{
  "d_model": 256,
  "d_mlp": 704,
  "activation": "swiglu",
  "attn_scale": 0.125,
  "tie_embeddings": false,
  "init": "uniform",
  "init_std_qkv": 0.0275,
  "init_std_up": 0.0275,
  "lr": 0.0185,
  "lr_mult_o": 0.971,
  "grad_clip": 1.0,
  "warmup_steps": 200,
  "decay_fraction": 0.772,
  "decay_shape": "linear",
  "steps": 3922
}
Each number is 128 + 32 x the weight over its row's rms, rounded and kept within 0 to 255. Layers, rows and columns count from 0. Numbers have three digits each. The size before them is the row's rms in percent of the matrix's.

# layer 3 attention query, 256x256, rms 0.163, rows 109-159, columns 128-255
090:112135159134125088090122145163106132166140128134120048133118103161089121086023124126066168165147127153110112142071130164121117177145162136083131132108175159145126123146137100128201116077127146128109150188140147162085152143111151089111082191110096130074165119125150127094115045138155137123151160144136144132139178147106125143116159066110079156149111122086141070096103131096100141137073
106:094087118130152098151118152066116102184085113069154172119067144141141119124119138077099141130136140119125144134132153157136138114129135148124093135091176171137101153129127138115076108135147140126130093127154139110105119091123110159117151083142150120113159155134107012142144091179111069105153142102145193133127086117155123148096134179090183154130138149175109131125109173149085127194080
089:162095134084122108126152119111152051092093166144111165146119135140148088112106131058132104049150137134138161127149119089124145111140092108103135129151171186116129089202064129145110120093133146131175090132153117110105071137137110135207121098133065121116073122090144049134070149059126089162095090089153152180140062109123174144122107078127118074113054171106135088175117109125123092207132
099:092174057141140193113084127166122142137082133136115144122055114153074116101170099058107212108136117076124079133145120137095071110096196187138151094131183181068112144127105114050146079151135081115130154151151155088180095134096142126090134116142105099164124157117184133108137105155115098139127099125090142135121133136126177148134141123129127113126177062148171105143108096112136130134138
095:169127113082160124119190176138060195134079100118119136140144113136132128109133090108148130182186133132152164112139093082134157187157190114133152152203111084100118151072086190152126090116115173185151052132109145128111174168159096128117142172106152124118096133117174146104133138134193084148106114127123141189131177112077112067109097138120139153116103183172115160148103130168136149119166
095:101083097192118112184114143156128084103185122178157165106117138121146139182155146129127128100154160073078093138164097116150161128128085131151126120098087157127158133113137181058098182142132105089144135101157104142110177123170123147197084090147101144121109143129140137204114134100124113123132093137118140197126102088099111088169139102110113166103078127093091140122092143123149111142167
095:124176137156142166163154123105114153151148123100192130161000126153178058155108125142154094141162142090164210170031125185171074158068136188175147101202114109132151190146113143156123159162136122108161142177087125160085133047176125134124148170122128119097104194151141098123138168091189146042172144088120180120105134129112124164172151143136098088145147161130112093152153153168107115158105
093:141120200115184124138136143145161082071165143130145141085161086113098190121109055125139091212136146137165107154097137144071154144100160149154083127129117172082113154200119153132103191146155136141176140081156133141137123061095147152160113075129156159145087150128090121123160120129097112131131155113141068131116110152082126075155116177056167174111086114131204175125095158149123075115104
091:101076093088157189130135065129132158190095101101160175126156124130158076193189121094142139129096143155103080126116151125118095173111157116151135142110167120129135146146122169132093189122116066133125116111133146087067099153140067109152079149110123152210139139099139113113148096149110104159169123098119128083122083158188088159152158134154115146103123112073148153141130157136154143073098
089:101120183100113114148135055163099120152072191135126151154155124157082092139118147148185102156154133140095156106121080104125165123079098145033087131087109166140089073128197097117142139138111107103070127116166140206078050163136081143101128152136194100142112123119105153105053122139124126103070094118129118104151095117177148110121070105112137144111112105166131088123107125103124103048126
099:163129131093087151072118138177126127186183145165086114173086142185106148116131167206174125153161114141128069099189113114111106138116108174184181111185118107130152126071131149124062086109146092163155126080104128118162132094137124137122073040112107142113110094088138056131100111158144052104122098132116156086124136058130147107114146144093113170107076116157156109124149136160133145128140
101:130134120129145138128094105095173030137201110098106190154058147182165100134105144181151168151112129171125053139160139110129151131160199150177093128061176126182101111137138091082192134092103068057134122107144111099116161115089136105102097145185145104057094195093106185127146118122094115133120110153123094151115134188143083090102080157102069125132156150155128157133135125101096113139141
099:094178184105073149150123079141120102143105038173184154116184124142147117158076159084190125185147121126136184170073087134140149162137119158120153132124125150133133137139116145147122083100105155183095168145164146117150153117111140155072116122167129122092111150172191073179115136145158147095116120139108106129159149157136144171173162146132118145136099104115123165100139114150163109123127
096:132100108177117190133158109050090096087076092126115109130165128128130147106090156091171124148119135108065107135166093158145107131087151118156096141096093177139146110108143122091073155127143177209122121101122120085160170155091095127070105149091103114101176190132122160158153139164147150140121109112175104116141130120180152160109157082132102096135126084067167079104119130153125104088141
100:135193167084118108131129113094150128142146148104160140166113094170125137123120113103137152185066098127147104110096134086166119152116185133106160125137096136128137156115072122207126182092166172165088122156116099122150124166112145135137136169132105132170098150062095160113108174107177146146172139132091029125138170147120133132143126138104120141099178140116108062154131114155089149131114
099:098153138161121081133103055082115102113141126154117108178082137151191149157083119080093101107191119149141060125105166142095160083095177097129116133075102063079133101069134071126141147139109160120145183115130127151113124160094142121160138133128142123171147153107137102079064108062147098119163133129115170098097160142145127113210125117087158130118142158114130084128157149145148110140059
092:112118134158172124146084125149119098109164097151164133090115147139135083145167141156186154138137166116161084182087137095165149122173072143151084109152096153141140042140111185140146119171109111125154128108152156118102099107135191210077122192136153102106081126102132064135140158076087063188125132116116087131109109134125104145109129130040193140154137116158125089078169176129070137151096
090:099119123143155037073156112159111181089074131086143091094139137097182098122104102123155091115118109131113094160106118094117098075084121132149114143109136178099136098086128136104159141143111137130152188096116137157113079104170108142204131144115147141145105140148139127083130093136125132133075202099176073117163138116104133178112102120066164116117160138140172127073128107089183133130072
095:124124125106177108168120098140154083092156124131132104159035166138083105106129143086117165092154141157120130119036139152129112126113111133150135160113152135146138132147157144084127122099142126080123125108136145093109111165185118062104095113108172116135149143107128052123118199178184115088127096102182184145151175172144137092098122101066169083116188087213102192123123157124097092099121
092:146123070114147191084112114121132090107200130091159097098142180173189074062111126097117150080075125124124126051113121144129184128081123184162098107166133114160133135145162164064122102088099105173145150087114149104100111134133161098090122135146134136092197116107113120133119189157175159173147092144132141093117166184084049105141153129146095150114140152131135118080083149127121121127110
106:180112102143111108080114076155140065127188104054105182112114063145162135123143107158159124115172132176099122159111127128157183101135141183177166100110127134118098127107180118098103128136089094115145161191137130116167089118148148151084149105134136120089157106101127170194153082140189124107082152140153146099154137088158118101070120138147165142198184127110132083166109126140085150146118
104:127104155112150185152110079132133089096141149133170123099099129165138138150087120129183150094115129168128121118150128121122129061126118134117138100100126161096102084165130156101137072152116077103124129176140140134170130099130112162105125177179109106144147127178140157145074116081167158155063141147187179096196095083118091067171100139147143131127171128160087074176076135095069119178114
090:153093127147117138176112149109117126143078086150125102108167093107104158163135181125109096142117155141055213126069136083160094141141113050194117149147110175113121142158118142142099145153130174087122114172083086130138179178087128142128162133138145136107107128085108140187171070129140136065128163124174158207088080151126136137104153149141115120137146099150200119203132076153167142139171
099:136074132116196166112092063140192126125112121157112129110134119137124100101099135132121155134148136178158132084124085179187183091118120190139137141181156193147134117139150122116137136135122228105134123161110126174134086163124122121102146091164185129187148108149106105171129107144136139108124156153123152110098142103154141084089074137080224149140222128139171136125103139185114118124071
091:109169152090163154146124109126116182109116085142109132122110093152104140150127119129141117159131117155142160181204096155147112132135133100163215112117122095097120069140150092145090126101142115155080122206079115111157131153129109135052118091110089135097083097146119091154128138129131128069153114139118075202089176137185186140137094145116108112117114131136125202140081117092136151134132
096:189099134139124199155137107143191116154107145120193161146139085159123064160137110145159116086106138159116147120106068114126078109165098093158171122202117075125160082184153127117129105195124087133144164160105089108135057109128071132083161110103103099101120091133050137164113082136171073111085163133166163123072138074155143127100163169172129127145210128160117133178097140113110132168112
089:108146131158145147079080190143118131129128130137082161135135178112169117116163099160136109099134139127107142195174134085147144182127070129170110147123118147069137170107113149165158134153132129129105173120089128116115174166169164099173162109078064129068122102088126077100174100098071135133125137112044109183096152147123149119108100080170088123112102072129151168128132091145162152127154
094:116074144091160194127120109098176164110156158144127169119095112174141109094106136133085130127101136073132136115170159091072142094101105150072107151162094163104140098162116114170152082120092123107089031152112130115070086165124084115118110136134141127193098123112078124125144075120095174122113148099087149144182121102150125186089141068116132128163141100112121123130129118171123120122144
112:067141102165127123162132142159162129101139139165088123123103114102127090129117081074146151092135131143104203110104128113128162181122118155146106133074104156071146093160162136102131116127149101108166106124110117096160157141149101095155084094110126102117185145171135103128061204075154092145047118145136104109119135089112150111117171116165119116135162129206110132178104119152123135124133
096:132132154155170186130057129087130110119131143066162098119129095086112136114123114106155166169150108133112160182085112140145146135121152140096140127165075119179135085136082122127175138045144092208127104150039139083108117138055123081112131140075146119086109111083144063049111089104130132172132185138093106103125176123128175125163085125100152118080127115082171073109121116151115174154152
100:084162173072129182085124095124127114165108148172110166137103090140128137150091122098108169130132145083145110099134157103096098151093081122097154141109170162125110132064113089094132124120146169085117119135135135109142105183136088133134120143064121141136161094070099081056170176146101183230174090125118086137087168134173152132132139093113096141084102127141120134110148147094125082112129
107:116151134151145127118115099177085095099141096119106207124103144124107135133109176174182055075096132145122129165097128128130102093085132122153142104136073115149111107187193156154137155125165100132069180135105119141081157177098081148157145099091095110061154096133154059153144134143155113078139156131127128145110101136118097154106185113145155174081178162124092158119119113123085127149168
100:148151166119139065146153149140106115122097123163111095090139117140114162096135133194096091171143126044176105203166157070122105080124097092069150137035088143073118111111159152157107122089147117094151083094139149093077138122157191124149174168121146131155162136133166138104154132120100143141106099083132115149154117174103145172135164089120102093109073112129136103112126090107129148069129
105:081114141147068076112111094136110121173136147122101137109118141147142125142155119117112136142132108117164086112131164174141142162122097152093120143110108139168127099067130143144147121130102085072042121147174111162146123117157101141059102175104226093145060117130127126127137172098126168127154107192157154121153150096148099166118137161110140133176143177156140111103125137140147105108092
105:128084140120131136196139077067135139159153102150115131079172173114076132111122168113128142161142124139141106195149123080070132092111118111181102148145122095099092178171135149080135157172108162144126059130100114151113159188071123115102177108120116121149143138174099077104135078101121119119145108114161219182147105149211094104082175131116125099106110110166168159157124168151127105119110
109:105081147151079088140172054151122182106167099122128093090135133029128155184081172082143118160087105174138199245127115126132143135103120144120055152172148123136144181130118121106134106162120128048137110158182113176187130127077094114088157166176118155130171147161125123106107116124145131146078189133091124154100155126148127104143167095069092068141118121122102230136161185153154123105139
109:136135111171151124143119105111114118161083088149141154136129156127128106116113104158123105114117104155125142118099102132176135092104064097095188106161127080132146121178119086143167153152130117127091152174080126095146109117117110114136167114133119144192091132240060134127114121160182115103114191150142182074107159117137123140101137114148134161126197109190140165159125109082151127177128
110:108162155137080124113112075115163120105141135084138132153131112084128160120138209128118058179119134157155139081061086162149169176129119124092158136140121186131135161148107115160168144093164107084142101104183134105063065183188154121141150089134101100125129134136105129118181113107093115165181149132112120162104190152141184064139150093169124089139111148099140138124106115151168124115129
103:154110082097058135100087120192098141110173215157132123129166113131144173154129151128199095026214107132132061111143145105164117120095139141095144157135119129142095108126122135107144163126128114090155092131130110146155069119138087097175137126132157118172075172110105194091137154175165129113118143187096126148151153150140063133101102137087065177159167148114084097124130177080131145146132
111:124158103070210140132100156155087150171147166089173181206121105162196121132118112139160132141153135143124114102106136161100111170136117177138105109129089109165134083135101168072145156168143183242174085110176105116108072137089129106118105097140132143125149180128118122106095127173145125135116132137171095057133115162158181146143148137062116113175149143156142125151097156141121110188089
105:134176145133137157129173153165173069104061095098128139112118136138115102169162102069116102070105110102151171145099172109114133110145140154144201118157186117103122064182149137186157144114179127127107237127113121129115074145102183129130103142144168119107164139117154093143096154111114179092137210076186098062149090076131134157110137080161203131108138166131087121128110129110118122066103
106:093111119092086144150081152128117180104132130115129117076190198119084142130139081153049184092079117122076113078128127076145125175075148126138116141124167142125142102134137145114163101089130122110052117177138134130101162156118117073135225154102117125116099117127126139151146113202121121071154175148116137151082098111116181193109120124120144167141123131108169121113098075088156119122115
103:112147162163099136144122160180105099197147140230145135135116121168127161118098158161167201106187112179194154137187082148099184142154160132145086133077093140149116159104138165145114142106090105107118096100100099069149138138196128148126144209162151117105131104173135155113176133058134111124140140136108158105115080118101076153053104137114093181106045095158134139108103124178121123168100
098:161050131134168133169197131138191107139133118146144126134163198117157079057147104119146148131114134126141103057140089150172103157109146108137177109169152144104143128052130163129092146176112137078131138149158139210128143126137102081100105105113172113080156122146094180188125130141165101198165060116145117098138091150116182159060089168172100130083106139187102110174165108185117117128127
107:031209130125107155111136090146133072132124102140145079126184116125167129154154148116157132123186123116127113050099155148165173105060125133124144106104107136099125167155182200142168178096164098138108138191120118100107045129113155126146125088161060132067133112134137114161110114124109114055147146105123101132114134156113159107108172117145169166134130126167098173137094108074181155137199
104:171157165205120134126140172134177116157107117084097061105139129158079095131148088196048163123086148148121139152041163174145109084071168132106119128154129039127115093143112081137105075162128112151107139160136135137152172165096059131114112123130116122113109117154158116140174152153156151114110181141174046115162124100103127164091132080141102174154180143128160166139126130098139129148127
109:129111125116124088153110173126148052127132143123105173163132135140100144132173103153130104209168123096145097119113110116139063104132179141093206099092097145155139105156126154145133177112155124091099125134118113098128106141115112134196122132121141134108146105152173111129144101110163093112147135105153137093152139131094135142103181100195096123103099176185119127165082100110126147132109
108:084114074119067115131132125116118151178145158109099101057046095108106109157083116160146167150094118110144147095130147120159127068172168109126092121132133121138113119149132088100167080149109111150190152087107130167190138188186163164124102180143166123137099101124168070112155109079103174116178109122102118174128141123126166177103109147072186154145136135172083120078121163101094123101125
098:100124085143165165082094163109107161181120146113190116154129097076129151103128130132165144180070141132135138068088145141087133198085153141136153106110115085128153124141173193087134152121116099059153136136181132128133049064136130099166166105096135122134044105134180140135139167143162136093149121149081111075125086150102145080115144111175154178161132082130135144103104145162135158145175
101:210075079114142108108143096135090167162151136154168136126128154115053116114136125130154157160121128134156107110140098162137143148092093086089128142139167091154126128116146108211118104096134097141157097110163147107099117101157088133102088200088113150115083091109143130134144133108099173131119136177110141135094136114129047136067166147167147095086139119145108161095186125113101149070162
107:094105123148102071130149104116130103182150101158147113059162147070114141159117140076132121141124123119117175153155106118111043095131104144163050122116206133175103155094114160105080046139104137139177126137158139141176121131173120154146118138149123112088106139173143087157066080046133129152072093119167130098154176143145106142151171158128087107174172114134142080120128143097171120138083